Weights of a small transformer language model.
Size: 13 layers, MLP 1024 squared ReLU.
Training: a variant of Adam for these matrices, 6977 steps.
Each number is 500 + 40 x the weight over its row's rms, rounded and kept within 0 to 999. Layers, rows and columns count from 0. Numbers have three digits each. The size before them is the row's rms in percent of the matrix's.

# q: layer 9 attention query, 256x256, rms 0.0458, rows 145-191, columns 128-255
# k: layer 9 attention key, 256x256, rms 0.0453, rows 145-191, columns 128-255
# v: layer 9 attention value, 256x256, rms 0.0421, rows 128-133, columns 128-255
# o: layer 9 attention output (transposed), 256x256, rms 0.0456, rows 128-132, columns 128-255
q145 030:505455533538498454538481498511468519530521428492534489500494453516484417548497555439446465518469467508535561519489540452496471492444467509585568513416472600527472496517466563504559529482491503483412478508456451464526538515600508500468503479508483487550516521534495473572491476488479505508435460475472501569571382457463470425495533524485598479517468477531443489545488489473444487486529
k145 039:536497503526456472448502497435522454491549500481484525545491505522519542433448499484580434468511467524433472443496523498565491511477506459445490542500476514510548470500472509525518475528516537585522458389551502542421525514448445496493546482474561507503501488470500533398450460398504544510486573488428575456549521458553540482508444490542508500450430478462482509499531516478507483492475
q146 054:432473488536492440495533547512525463572523573470557532570545552529483527443472554526508551541526506508510523500506463480491474448576511549473497433428564460512476573507446476497530473474528525462465499506478507479470521439501467409514509506525517585432512477507546448500431516510460525486531538443565496455468507477522452541492532462480488511496514475544490500535556486519510442554533
k146 034:506511494471504488513540493493513491526564483457509455417517495501516474520449532520459482553481511557517497533499560513479422490441475486519484456522464489479488511551531541500546540517512503453473437510551497570530530522467540532465475519529479490464442493527462465551560497584532446575580486501451499502449519613481481513509512568545509428566462473466549473517489480510431441482433
q147 033:529475482474513518582518512473480466522497498492442461504447565446538495478490484549494555448471499516500535540510452527540548513617540532450493442581562481529567528468453497460506489471497542516513544455527461482487473515580401438432514552501573453504488486478552469472487474497439504452440560484438508476477605430493525506514499550455528524532560500481479503446472518518522513526490
k147 043:472533495496476539527492503506503526540523490511475493497450456508487514550514541510518479476550469502581501519518511478466537475418449426576491452466486506504486467562524490500504517526414441449462498494481480511505521514479586486563484518491402490568468533499420482574540458560501511541560409552568495554522496489395494540545578502430554447406546498529514439539505521468459440530554
q148 049:451448500495542557516535532523550476535549571521497490570523529443478564509471496553503608510467549493470508501547464482502441474518469502481529418492530449520489587528562492478485517445551524483489544492495467506509555486495499490492482550494474594445505457454558399501473553546503438470491486439525481487403476506487473512506519486535464440518506537542542537573473495492488553546541
k148 036:523496513622482514429447482534446491485506504466518512499447505469526478470465512511488508477476501446516534475508382524524484580511474489448427481467474493458530471450477518489556456562442510478513564513494430498490454454556473484547483508486603482563535542565503544450513514381444502526557539515478501489523561422546521515538522467419501541434488506547431469483550477574484579589491
q149 048:482455499455526583467580530516500491490459533485496523493462509433449561571447452546534635477468475568454479526515455530476489454479480516492518431502578476456513566520569522541507548439529520476526538580469497553510487478516492522426536521545455506492488558460532460495436501583505475512547513547452442455522541485446536445558488502455516492497536557433490470528458489459476524507485
k149 058:419467531557508446506450542546442517494519529498526502511521522487558490453552516480482482514464524415517515439543476473507484575555513500438494523459489459515504489409439544486529413529465516544547495498549506504528501479465490485470465487430643532494517511520484519475547533424514484564510563469464575498451496520601471510485500462479535493465510453562430545530529456569545515540515
q150 049:431501434531502391498485570533558545521479561493477505516512451491491485418463501527489447471536503493503602504488468472527543512557517499492527520475536481490509492511440542450527375485547483543521453498520497467530561424426480453525449506494516578479471457572491472474487523470452479485525519455515524475450458514542460564499584442511457454541506450552514490546560472556549456471578
k150 047:498459496550516569460514526506574430518550500529551540492522506494410539479480546533519511493512523493440490461444427522573463512487470480454479496481461539497529442500507522535518510545556479491468540494506523537373468555599517537507565503491448474541529463443552515454464488436515510523492508544479501538555563455445455533553504526542476535491449518501528442480539567504528438577475
q151 123:574531557467501535496489458469448571459465444556499490455456454514489514580551446488503451508492473488517477535463527527516487517445502494532465524529451541474522461479547500536481544510524467526509521498508469526528455552522524589499519462513493424524469568515480534492566456485516510545463447584435495513549526474455519472503446537471481509450479482453494503473458491454503573477443
k151 044:553530515488476451498536493481505494440516507531465466528512475551512537514525499478510505507563537570493565537500527439480552475459491538462588503589485535572422504541442433529430500541497456540495452472484511410523545528487469506475488537551478468528504484517477498530481463544458500444458484467507487492442433495472515483507494449530549485537484501454561540497414544461479480416483
q152 067:495497495509483512476521557484504396527504555452448462545495492492554554471487485554474547514534509484486571570530437495485498495524481557441557448498566497520559525494476492490550454477488513614510503506503517471492480422462441417507479499565503564474487495496511490513473552508531450476516523429462515507448449529540476540560528521520485410552537450576534541477525499535543461489595
k152 058:453503441525488493493480516537405529491537491449427555405517495451484468475528428534531522475450498437553461525492489531468446502623537523474405494524541463449465492548451537509612508547502514449443493526512499500517474493434479508501485499513548560451546514541576494503455511446484474539532524511536532471535483536513521553496495492522465541449529500611460529556432446535513520534515
q153 080:481460481478547508498513520508496440502480573465449483490529481460531535522497430551447535469519495495512525525540483524535532523557499545528524455553525462489530491546472522465522440454532567591441507526544500435475521483510536411558438519529524541475471461534471464500441598528515469463533484467501524537467459516553457564495506517559452488482541501541565564543528452534541483498593
k153 070:423480478424476452514498456527452511507551449459463508466507505466550399507517448534596510490511489454546466519538537521478493524534581532508469461470505416502458495455528511483569474483468583406465502568493491471529494508469461498454486524426539522479505528541541492511511482524519476560548553472488487458538489550502495543487564500488520528529571441558420568563474428492503521522504
q154 099:467474432476502475521483516514605425553511547458493517507550542460511482419465507507500517472502519497530480501516530513454535506504512512505525448499560463559494475445457504492564472474511563507434497502473500448463547478502482408478465515532563582467486449511513441487426560467488475505528556447535478497511442510550482522496583474549490487549520472515492516519510471503442478512579
k154 077:484466478512561522476482501531522502518504523434492578486524536453488475489502461545551546515455522509528508500536468522489447534558518557473421443456572444437512545485484472487628543487490519442509515504541484488495511484487508471497478517528503517455521465480524463487451515490542426530583559499576508484574498512529463556462482497488507498473505448527439500564462475526485521540540
q155 076:575535509530523479458501454469550569480508474514502512526465480571458477505511570489506496484512477490455512465479482471481446503435546451534469488546508567510491505501559494488487543543515410518550509522488475468515426436482444562457583483453470456493533522535513474530514442488459495543458486475456490464536564518436555517502486487395531456508408478429498480500481506475479567531467
k155 086:564524532495526529480499459459433513545447510534510461469432466531442508524533494438475450522533463522502501569477506488536561482484478468492476556569472564526498470574505508505432507535523412533506542507452540516485473487460516479514500474557435493516518488499492550487508473552473576495440429498495478540436593455465470443496510519494521497464478578502579482506529530447478522456444
q156 074:455435542507483539454487565476526480512594534466455555537515511515503518496471448510522529514435443493512553521502487509463453419469461439468487581421538491478496490468474526454519568477460456475538427481477433518529510482467485541457519478524479496509528513470529517529506489462492528488456508497520501459440623514441609490441442510567564530535533491536474559482386563398527417479459
k156 092:529474518492480514513561544440504474565493461463484452494466433564486545575498538535455487498499501400442435484503476490468501464527472516529512498492483528436566468565576542467406523509554486521518518554485522581492486536482503551467492447511472509488471526516445531504470571506531517483462413563510488494474496460483525508502442466563512442499492429451534536506483502486537558490464
q157 099:480453465519437478492398509504570468496485549546487513593553538532536508480471520449470499453544555533441558444455528532503491489516542505457532544537541487544435526463405474530571527504505464518502490495540473432497528519533615525515464561472528555460505439545538517553452528424417523590542501468529562499508540501569534491511557487553407477473474455471455505488537440546498491529487
k157 092:516498511553500512497408461533553471446533514483520530504575544468522465472468498478566465472550502454480491423533422553462475531504527454513505434515477430508465532478377452536528488532537532537489516501507570480511531464574502453473504526512520501545427482498518508471515511493472506571565541471508558474501535553529463502480511490482576507469584511488477504537531470520506433576503
q158 109:525493511511479491497494491470537522462476492512539471488476542487571530498491493504487486465511494489491495554472474506493514513522577419438480461561535490548414520418430451522501551518524502520464495429472464498517584512464583530474498507511539508422470580507580470522441461425511497511505465554488569518470539478513561479462507534500526537408459550543497444545488496532444429487425
k158 113:553486490554549520503579448425479518467491506475500498506451473443474521464514588469425496467509512522469487503525483567549535486532571508486534518476544530496481487487462480499461552537552519442478509516439462511556546546497538457539430524453498512439465600390554453448501483466488499516515475535544458471496547453500533440486512502527500528432421559512455519606555475540542490520490
q159 108:481460528534472504486576466467442501571524568433495540468496486395482507498507555536535523505477555544538476566586469507574511434501531470553518522422554457505507466487569470429545519439567435476488516471496420461460562484524493463562517580523488499473474520528539481510450465452457474472513564520400536569529536540522487551524408510519506493549499532567425505481483523407508486531540
k159 114:454489494476477504509518463535465485485478516471504556465501537440473502508491491495554454506533438485534490494553485453527527427489497486475472532522559502524514467431526529475562498507501352536513518483438442567453549496450494502552550530558476430423538520550569466530391484475471503429521543466452485471520555499577512467563463546490499485487496545439513547448537538463481454511499
q160 116:468514476493487480445481536491508480503479464568478487435510513466447394524487420440487501439534515484581514557486477525480443556468522531484468493448461512488525474578458486571431461568545504564499493485547493568519432508522550511543482542504469499445513445519447450528463470492586580534495478546521519500526462532456437487524402527511469469460556552550583545496477477391494480513465
k160 116:511559484502509480451480551514509496466554495540528507493576459478420457514505473497436516468495514500552547539500469556520462561472511512473452568502498479502568486539499571514454554551518501521504461486499516572468533502442519476521426556481455563525563454515468448533435509550552532458463542540518618523559503506493477457533402462582504518415460506514619530466501490496506559499485
q161 113:466481411477479492565531461533510479483440505474550553563516564442539522448460473501479532504443471511524543494459462519496483545434506530513513500471510505476514572486427554463440450553542561489505513444541501515562504463552506451547530530562542501458477553538458467487464475422476423474515501424553497438515456525537478496491536487564558551487554532476519592533500475470548511533507
k161 103:519554462448518493603505462515463505506441428548516502511508536474443494465488470493475507485424502443509453563479472580494514473428503514507511475512475495456575552511526519473454484550540491467515507457459492541552522519544442412471539498598506555423477488600459524536454503462475514428531426448532563451525507498489468512510501507503524465484487531500506543512508498523521475486473
q162 126:526572547438512491521474519535529532533506471498546391438489448525533506564537462493508503451519539478508449510481555487505545478491505432425461490524430528509531481480524536544532458464467501521528548496528527591507533556463496537547541461500487504489438584485558520492530448563503488545481468568506489559578453513481469530407467491439522513459483433458551461503496496496432505456450
k162 129:493505475458507474532484515553478503520475506496524475432448453492494519516511506479488548530514512497475425510561496476472556466502500462448505527560463607581493467502500501545494416505490523462464556451482529476524557607481508500539468423428495542466566538586563494482458487572530481521461431468460445508531507589479480518524502459513510540481511437567542503496514490452460545480513
q163 117:429434513491494479537592524518552564512461496467567456451434543542573544467467531442509540517461508563508483439478543461504516554444493471490510473520501502553515499464520426541495509474473466515462508506523444619483509471557500397594509476503474410461381525445495564455527480433499474473447469513456524512518496490468455496502550544527543521519533521475514539443482550460480416519487
k163 121:480515508488500485509534474530516565557453472500530428461497583520501557521482483495510536503476564515459466560550563446557482535478463520595506530499521509508501477482555422519493444459536454503498504467508482515509476510557461386526461513560547519541486503508529538483544522411562505423555475542486524451526496522513443443536472533504472464489473527544459484421505511513514448523513
q164 087:505505462508507450519508474489511528463484482451503497552507435569444512521532446512509484445544494532480497514445502480418491535402440483553486518505402572522455415501449589476490520474492520487493481519544516473521477481483551528494497539457537513493518496579540461455457513503427517477454530508500573492492510484573434487524474470494480497429507471457525503481565509505464571519536
k164 101:543517447512534535503534499488496543499503434471473511478476481475458465453592449456552458489476472502537450527449557568560510530448500506469498533595425503539506381511462476497429519536514412515447493572489469486603509434558471553499540524534492492401446457483492429497522496537410515510471469490541472505514540505432511520470517502484534544475515533508526499488478512484434471555455
q165 115:516470586480528471488523536446429453497521476520495489526483475528491488527481477503542509475463520615472525523496512482459459509531515594463503501593498500556467467505464495426468467473504450504547499514467516540472532521543402537467551511537432491501500505416453501484437473471540518489493472512556553525463456495551527499533462517503457437478498534570533492478552496560605576495556
k165 117:490495571482493539548459532475486434489525513499503527522486527526497475529469405503478476488502492497514493470458527501504443455482505551432455456584507492533470530457497498520494460522522436595523418511517509487533564504518459567479506441490508448448497491444445475440464458478522505459478534479577588530468463488529531552520424500467520440468537527531491464455566558466562527489534
q166 120:490545513503510534501433513520484479556435498486495490509522551535446442480600582563533458550562439496504507550416526578434504515450547498434524573496546511524442509463518484490526480550585537487507496519497519478504490477533488507452486522534467502544531519540458592510545565532569444469530533473561502478462535521460557503569561491501460496569530519501412491531538623508544511488475
k166 121:497505542513515538507569564457546452495489520474518456555521418513453607462557565491502494488522455504549560472399496587467517530400552461438561536513475590519497539517512495479494513513531524496515524517479532510521577494525499502469451475483473509503549445504455580489500481528593457469455503479505450464476484494502461463560499507490566472552572491477507512509529546455480506526513
q167 127:378528474565439466479480544475584494519532510437486488495520492488504473408473519510500509453545483529511522568524490444518533531455551460506502490466525471479441545511447503548560529532545519448516451487496490529519545510461440518491431486486518572467525432441598467482483531501509478487493596408574554479538481518514523489463474473453569539576464495475536552588522444503489518568530
k167 122:415465485597476416484498573471459527559520518420481486540463505519484448420514485455509505480463536564492494537540519454485470552460521480525514516462526451519439520480490451508577540548479524418560459437457509487484526558467449475480466497507507531477571441468501486440503532500521458442504596486516562479534517512452567463499517514487451454599455496547562546621482499476469531624544
q168 115:464551512457472346474476499527456554546474443552500527455500485512473486466537438500540520432504482520517520498492498500408490497488511501472524505527494555567519457550510534483466498503475398566498463458531474565529472488553525523529584513483503483477435539467460534500470460488493438511515486439457519464399480564443544529476552502569561464423606469561480459520490461505498538477546
k168 118:534581493475460436461503516449496496521482404558529517509548463524444547480506488534442553487532498508502542517479501558540524552511511533425514577546545565527551482578536554469491569545606406504497476470517575516511579497511482465503507526534432576438539505452482524570440436535485479502448495437537461492472495536420534558555518545605541483463527492494464462485545496488480536452555
q169 116:459550492464498483530543547417449416576508507525461464451548526530520486519558534515403404495533455472466438539495462529469506501504520480461461555472477551520481507583479509525500518555442549502453545497546560441481491521538487555474547528489541512519487503565550543530497433517501485543490493528478507443540468436519533531567448455515512459504506581447510455475525539486500572480526
k169 119:435509482423508513485503545519441492528498557479477493530494496566548455548546513480484461490483529479506484441506483538440509578459479445449410506391457493529472477500487483499509555535456501518485513491502542487566447559550512513451438533483531517549543530520475478527515511487455483524532550524492557400584440530473521533487494483459525443452507523509462490491457532567487539447508
q170 118:544500543441478492523417459497457505466456543500561459494473489444598431491504543498521460494548444507424524483565479509545505562548597504541491483590527502437532518478432462525457459438525534574402552563513421543536516513509485481461506482538521513454430530514540455475537430479494451528516518411488537493585450467494574509446495504422534469544493486485479508521471485560545451507459
k170 127:468457595452455535509479498568465530537410570491552491511467486508535447477469532509490536480472463498471527553526559540469482550520500459521471499490530488512609485481538508444474496437472528486457468558445417481516539488479492477434498451543568553501485563526507463490478494461448406508464505494514532524530554436479534565496501516469467464547454485453508552491515480492515471499517
q171 111:492534510526470479461569495553505478499484427528512457529477547506524467431504478493406490487544486467507520462543433471523486545482470531554537485497469513490518489461596429472479540445457515522475483581499511443507584523500437446467516499556531479522461491478495515523467500509442359550493552457561482433552511520499511530471520506453448469486477420530508451525432544483466473505530
k171 118:440470575500544529401545459545465456512536475536522541474518515492531563521537482476480489507518508456518556451504479375503546539412480500464556516518490479383479510454493512493483497433483462461539544566521535464497526518549500402467458516597532486487420520462532533435449576526481418586487544396469461405505537532517535523503597495471521479469483468447457467525503494466529503458467
q172 111:504546462522487478507491490538483488518522484432475516561543482561530534524462499533465474513503434538467508446477492509483482479529418409519513531525455534438529498521447523465469453519478447456527482470528504526504452527532530538507450454513444523500424503451496461521517534551498494488514530634474433531466578409513551469474565521549452580502410532465569535552561472485552523506538
k172 118:423482447450461441479481535581500423523466535492489545557474504575517516519474483479470528490488483466456458420553520559522469449475481448530523526589456522522504486456532504528526516480537534503524456449563462501545477530460525618521440465449503524473418522465557450549512465519451516524538502593481442523477495467547482458533520481525400506515488525487606510512572500455550456522453
q173 110:463443500510467437472436563554610453537502577506458533537535480422488517498474500470470505479521514442457522470508548438446562443512524537495479507456560461468470521467498565493569551477482490498582469452445449516476514466449490516515507497444488540544483509557490513525466393579491524462506533434471471547478511485519537547538426482570523464545524432474506520478474512490482544486521
k173 114:541493517534503446470337550522557550560487556493455573452530511426474439505444492478528480499552529424428506458513507496491512435494525513483492515442569453503476499474424452524527488511458473483548452426441519513521460437506449528515539446432462589497477487587525570506482424529504548460526505459471513471486570511464552528507499491546531466527498454530508492477449566455465539461515
q174 113:515487558492544547508414496497442473479509524456375552489548529535499538473586549502403526457506534479483482495452455499521501490487495482434503476502485488545490568477514507561551513480438510499547515523584483531434574558574553485530545491424470500457445493505520490465428485427463518499527536435521496493457518561543520467480575493502501462471526494516494456508460563532512548493546
k174 116:469498494521478513598471504491469471455475491519408558465488462512525559479522556481518557508511477428464448532516511423462500530520505543424507407491484491529489524503485397588501516540480468519498503504533549498527551525530490473470551480480534462464472491530530428439453490529461499500529504439513522457390508570483500516475545523550595484504585461555459527508417542543471549532492
q175 126:411490527467470536514526451558540524579542471494486495545560519462502496490485518521502485444542493501480454541499507455470512435459527450506434530430515508547604489486436433523492462495561483482540471422492558405573502434519425530508596470507521493498452488512537585491537466468484485511525499524458474518486482588493469537562467511513524512540520532466497536491456475485540444528484
k175 135:406515526498509494469600486525516494624598469553479458466522458504528508527504562483571503482497502476489506510488562434550479481479569448449461494508524478553593549521413411535557483513482489458588505455542464430522507488480516510547486491497478473453487478504502569508520499439520516492536528555467521539540473546508455468556496527531510506533420479454533513509549443469525443526507
q176 106:485464522522474544463490476529426546458462541510468461458502469530477497599476552512519539472575564534545499482458501496503495521484504506505472573543473558552540501542547435522481462454548492493532474520515461485498438533509542487455466462470543455572567486506431500485544554463541505454536493545510443507557492503493567486580527501452468489546502541423486494498488509502538478521502
k176 115:466511513522458599506525495529496520461454483492459438442488455447483521552521539518587541520472436517554510523495495526521500563524518448540459510512537503507524446497534461443474385479483444555519477564510470461483441442436504504471466471522512398418490482462486475478549579534543516520567481500559549512554504465445498414443525500517450502520530572539553444492474490518472459525536
q177 110:475545492432495534523496550478513452403527435419576534459438493495492509488524552539494497642540509512559491537507450509531483508531496535503514471486569504448460626527509504578554514550508537528547524544504587516484522501552437498542458426604477542450526447494502528517509466454517513458500476475521508481452413500475498491401458468498529509582499535472508476480413511481557468529531
k177 114:533538548445531482557496534520524505517454527412471540509371523466443495456507490501506547546541508469524456631538535475484499456472507525503545506467552522547477473570556532507500482541519573515468508508482554475421520490478482512535543433564475545530559479441476548505473442528505505427481440423518495514454504479481492472449498499478526512544488501517505514496417485454520497536554
q178 119:511528513445535470554520507474470519506487502538528547523518492584493499529475559541500539479567523530481510488483457516586490483561507524567493504444505520534494448538526527527576464414512448472561477480437474588506509476525494567545479483596488584503531538504507553452565482502502476509496462490555432460514511542532490590457427482466487538533546425508468476528487438459498494461538
k178 121:437481472512477437523566544453510464539513449503508526531499484594530479535466466526546554498508496487506493474466438422460471592533482527548447502527509521526496459491449514484479459422545531468540539463478475515465459491507490488505524489563480509447557552499479517498477488550469453531491485438529525488483500563523538488442479467507424522465526478498457420569489473462441497520554
q179 122:427499460471435565480530566550554419486536498561478481568510485501565470485517525484522471512455528494534566413495502425530489521497487526534411483470537583538538451458487484527483520522490518413471551540503497494459478561490466538507501555507450499559538509429496498425522521489513467464480500467525500521511518497445538561480612547566524476603419470563567588441454481533504498507493
k179 129:548470514466439584448506489621533444566519500547575459548473427434503588533456502499467484473428559517475532483512549438556459485450524560513528526546514482498440423463525520507504527499473535488479449479552531420500500565451468535458482508535451562482525439531542492463522476606508556452506482458558501469508499488482494519546531579566495433566503518505496526442509561551421516570495
q180 117:478423519434523511513489473495530513522496473455475493529553525489559444533576475435519462568539442499469519520473484508526524504491525499459505502483521534459518471414421474471472499482510501456471520487473493477511440542526461442533496501410421487452391427518474531531520436440513453526457427553448549460526527412478462471546462469487484487401508463508516533456482496480538473472532
k180 118:480506528486525518434471528571502516541495472487511484511536542428456514467538483494480463526519477498461536625418565529529560516533506555407471494442531577535497429497460453552419503470537504443494546462426557494520509498504526415503508497495487551533405444548514506490500506450592514527489401561423476514469511450479447525562491464487539519481516488496500506451457503498507541459526
q181 114:449570443511487482510452476459494461547498524525453522499470517466494498508429438501510548467502496539534448570545560476465441560533484486500473407596486510481529536459442510510470504484395521490518541453473539512520423387525582449444585427469509499534451486525573519507486476527492499565492491495545482521439596501519460427498535487394558484552509562580467488552504500479514451455509
k181 114:446611408473463539520502558485469455508462434555452532508496438506518493511468498517461618528461530586490502528529567451541536543605494525492467462534523492460559533481535526502540570474471508509497554488466501532565466449500511484512537484476495512555458519480524501518515460581503386516446508467492500515524482441480530475457486454450494523513473522538471420537460536506520522449496
q182 110:600484476530497512519522450452410487491474535530514433510514524511542483487484492522589464436466512508495510498399478485501529504461510422471482456462498429490546515426485567540491407499490452471538560500500459544533465499519455510449499483440514454488485566503498503519481518447575464425417531519494588495495561453538517470471488501430469517519449517560487528463504527479497462553474
k182 117:586440426519503508526565438457467514400413532497520439526483526467544517496530496540485461523404495554451517466487430457467482490488507546496527467465503502474534507407512518495506415474507502486479522494468436546515479511460421487479582484398539435498445542523487479520445471504574435506483541509511564515483549453552518454483509481475490469517510521515468507430479567546513480579529
q183 110:538485521512482484507533479503476484483516447614514491488502496503532437450495475473538404470482476469461555506509535474559548512495500561484516475534425457476481514530517533557488499561456505533552452527481476513574478535557476516495474526484548483576468478500430563485549501539541525581461494494474497468479446456494515536513528458482504532542482524475481540521521426551527607437414
k183 113:504498527413471536466497484471471483516466417490488476534504514520492390414466474514546437488552493566433499491506472464463569473494488481558460530524461499486520514530508491522535527531510553506486478503403515478488484503519450500465492526540490502563503447456444587553468462527506487508414500463487447470514460462419532496529501480507501518499470564557554488509517515519511499458477
q184 118:574481504457525526528477515508488500468585535468555475498505474482519532559457461419515600497406563517503503397558513512427595503432480530507470511507456424550500512511506516458516454497494471563498479463479526505535509417585575425475572514502518498588538452442492425572472509482500480450514481526508506512477469525490535491525520476602503469593498484472495430520489453456523556499448
k184 127:557481530420520500578433497493512533509598523552538445528486479476536531516485442499574534428455484479467457457578486526462541457480500475583432436496542491529493508523523490479487439503443465533498488501494522480480479394532531441494548536461547471528488526523549479570520482495449493463540490529464575466518444495506496424509516444507483470531480426530472455545495461567538552484506
q185 084:487546504503536437461503569432464497446495506546539406573438466541498518525503575522442554562510485538488468598510531512488479528429515467479492513495528569475402513502451439509480568517459492484520482493534522560436525511477478504530481533526457546476550554470533527502511515481519529556517490494486499570545544514460524447499501553534468509480453506446494495472447483569494486476542
k185 098:464482491560507500502484550495522524438489594515569470541463508580516471537453587469411563508478544512520565542534487545529471529385478484514531491465478473498393533452489506463500526443441526514568433474567481546458510495537529559508471520472534533527478527495504430461524547423488526569559559471519550511480496516539502535472463469443467489558515513515480512523520508588468480518485
q186 116:504436527461591528439516514447437537490529492560431520461525453454494479532503467440484452522400454526507532605539501533535526501455529459501499593496522487449516538505457473560523497486476447561494545513573482503451475560518501547514524454527519483480524478557497510494616531431540575496559490555488493486512487512543527433512484483509450541520474490499519546444473492563556481484460
k186 130:493497494437518541516577510450500558464464477546517483471493487475452451507446441490524486523506396533549491615515481510427562477494510473460496500459498445519534491523529493533504541497433491551433510504455475490386508539430510550494553481498473430496536456545519504507465509554532520518501475503546481530484471542498462458460543569499490540522532511501572550488474481518536450478477
q187 115:523519507528550507516538479469430515484537449430513450449461528499514526435530439516497468459557475486556497586478512528492462502452534478503512506472474518465546435484559465511515515529476530549524448491547535475555479509528526517590513499487527479528481481492479549494556464480523607509496517484497464498477519508489463402501491480562369476545478547460521487529476461491488519476500
k187 118:487557505493545526533530476483435536479568502511536470440459537529485503421549494553531491504579510471521480521484551519478529455425491468454528523510453506488551543492561483489483475494504450562526440537531480525515510448549544536495489508534527492559514476462482469535550506553543517445476496426557529486470514547439484482465478463512515514457498593479524522459451539552544492514456
q188 112:495532506471407441503471492431470435541556570488523478485449507518487511431517505463546470457462493493499588498596509559516496529488551517477485527533551491515521425512451441502499504504574395465436551487502475462492445551534567436562495526572503542500534492504538466501461442435464521526542500485483504427487477538478592569518577462505528533519442481554470483509477454500491530495532
k188 119:531489516465455441481526468512470497529555515530688477546458551542556609461485476491504498461499457531448517455534478552462510505527543447488461513506576546541526469558516526499480540490537439529469455468502498446439564499415555463526507525566509483507587525513546522523457469480485499472479513535480467468499443532495521528529560524476505543507488485471440506529500512559512478478548
q189 122:525492592506537459598473568583468576465505455493451558495493463517431463467573505507481458496554523471574488530449488494499554517535440495571467491487447540482436441493487460482463497576439481495474514471448448527531467485486475517502569473471525474442506452526495493469468494534465554521486514523445470576545521449478519525472487496551408598525503579510527511480535496507458533522520
k189 121:459484552492451443556530456550466477475505487502500506489417421515465448492514522506405538527521501511519590550445637559434495476536438510516466556489435496527522489501545511532527574553421482513494521469490464534509425492508521449474535538523485520462533491495501446513540517560432531586483528580558483471521508444489447524517518512587460582509492557557442576514536519495475516519537
q190 112:513494490475558476480478531555518382447493571520456504576473564495539487523471464500476558537493466531543532483571468486454559496487511550439533448527506519462483528396513490441472518456515526481458453503462517613448503454512472396530542504512470459494494480547495478536427473495508486463527530413519455520551568563549459492432573508488489544521505510532445518507502469606566467497561
k190 109:431520477450511522529451537608463445480502481544492566526482508533442526531453445511464549468477425507542539471495499473490566458475506552457501460547504506474468573426537492495483513439503510475537483467500525612542545426546466382552513472458496472425452510576539470519492462467574474513511436398480497422488525523580454535480552491471495540466535534490484483532505550553534482444520
q191 115:492568492437486506507555462552524504494492439504493547494533559518485520521498489523488492511518421444513485514520528432458508461513510496547564469512526551518510559570524565443538458487536458523434491501571471469512457518503502526442491549467524457476531444499475469560474587427560469460550481484440502548453460524499492520483570506475485509472520533466493486496510484501498576511493
k191 129:478489481481513462483504517490515496501512445480517554567523542480560513496500481530488532514502482472586541536502490501496455525533540483470576449523534490520512606540536565495520505436527497542471497453578522548547462480506482517494470554401507451443509429474421532549489516396547460448500537550522447545426464481524476514494537540456406529437495512481502447531531484524483487464559
v128 114:464464429511495459480462490448489496506537474529552486517540531537534475418466394465461517417413510439493495484494616483454514542544521455504443474424445505545532491519443498507480494562489520535547535491489542425501458463427570479456480502456563519575553399507470512482548466461541446473528524494604525489535494465530506488540527487525512459569543460479479492518376466493482518469466
o128 126:568535515465536517445555587514501517507503528540526476513453518481520542579519505573456427518580515558497512513447409421509496460469436553464520478472530496476526525527531440548543533495476427463481427482468500552471498471545529556515514516505503451491481573480483474512435502472475521549497492514417487545486501490491514565440495558497546547465461504499514517526530563487507497495518
v129 096:496540501466494450492464527496531519498521523527552566416501467558427504579446546533493536480528490492529510554482522472505472398465491536512467557562498450550547494527532562513549555474538544466550467493447450494505550388466427525474547493546468500491506476505450496498542443556485458488469578479521467546478477560495469578535439516531496495538517536429438527480496558541456471515461
o129 124:549412521543520517545569474535524485511520500450489496607523510423522576471528486538497458542434541454481481465513459499475472559541528547524513495385487490530484551520490525452508490492481424458408522467555528487495451491548534535572465453487553482492486496487535516539546548475553485533441438558509536482447523559529584485463504597488455498512506435504557569477502466412525502436546
v130 108:525506450516525513480483433428488601476463549559465518475519513529476500589494519491525404470456489532511516484532578481532559501527449529567572605525487482426506527524513566460513573510517546519562547555459480472476502472472448534488508497601458518485542515527492517514523518601557511507504508505547494463583586487488443513526458496412509529487437527445504523537575456512489504496554
o130 120:489538574452433528529607540523510456519540470390546365480545496482459490513561502515492544505530503454482545448490407532521419491468495570438485437476509538460496497439474454495507453493461487497492489522477500578500487547525538410498482499493503472536498480461471484482445494457435555425490445488472438504465425427550620507506562478518491581467538469524515465495466550486523472515465
v131 109:515503507452526533503463553571526522452485517476553506526492486483457538477529497502517503503461438445501450483429527521626448398392471469468481515508496476559492492496476507471559519458552554454467450450536367611469521437561501465526518534460480521408446529510502493498519496519503468447452539474556443526455510488475526492599474510594560437546486480491485479507547545515454534530505
o131 119:538457558591467499550542450443469473539446426513530503497538546493483538535549482528459486500478504493536507521581496472478428525495477543533496544553485401459514522458537540518486507505456475514564531494449596445521480532497532561491487498512529509545501446460515469533517441505491466536577394518496561556491453487552550489454579456506451523473569559543570564524446489535517468483500
v132 106:474499496498448555478540519477486560472503535470418527524482477458467512607527506480468476452524519470489603450536457527552490493454437541533522579442459446539493481516531464498445453432475538474532513479493456517515550519569569541502477581484538520475481534496481479457449509474550522487507489501507500593544415514512492458433552510431429466575460464499499466475547572554460526509549
o132 119:562515512479533457564539539516488446552498534577623541526493472570491536452492534427570563518426478572558502530484520488495509426515558531525485423520556553490582546508512493444511502544452496476470486513524520499502456526502471457491521475525466453494472483479486462494507514508468464467523553435512420460500549441495428514471412586545565472429531568492546564581449447534526465522496
v133 113:497514518579517488499522474524516497482507507553556493526508448537433446533570516510495580532481462437509420423446443467480497515435497577478529485482483531481571459527464486499518519477440495492443496472499576488531523535459499559477517484505514481586491502587487543520514534519543523462495504507508497524512490523491486511483482506489445542409485540473434509502533516550465477513494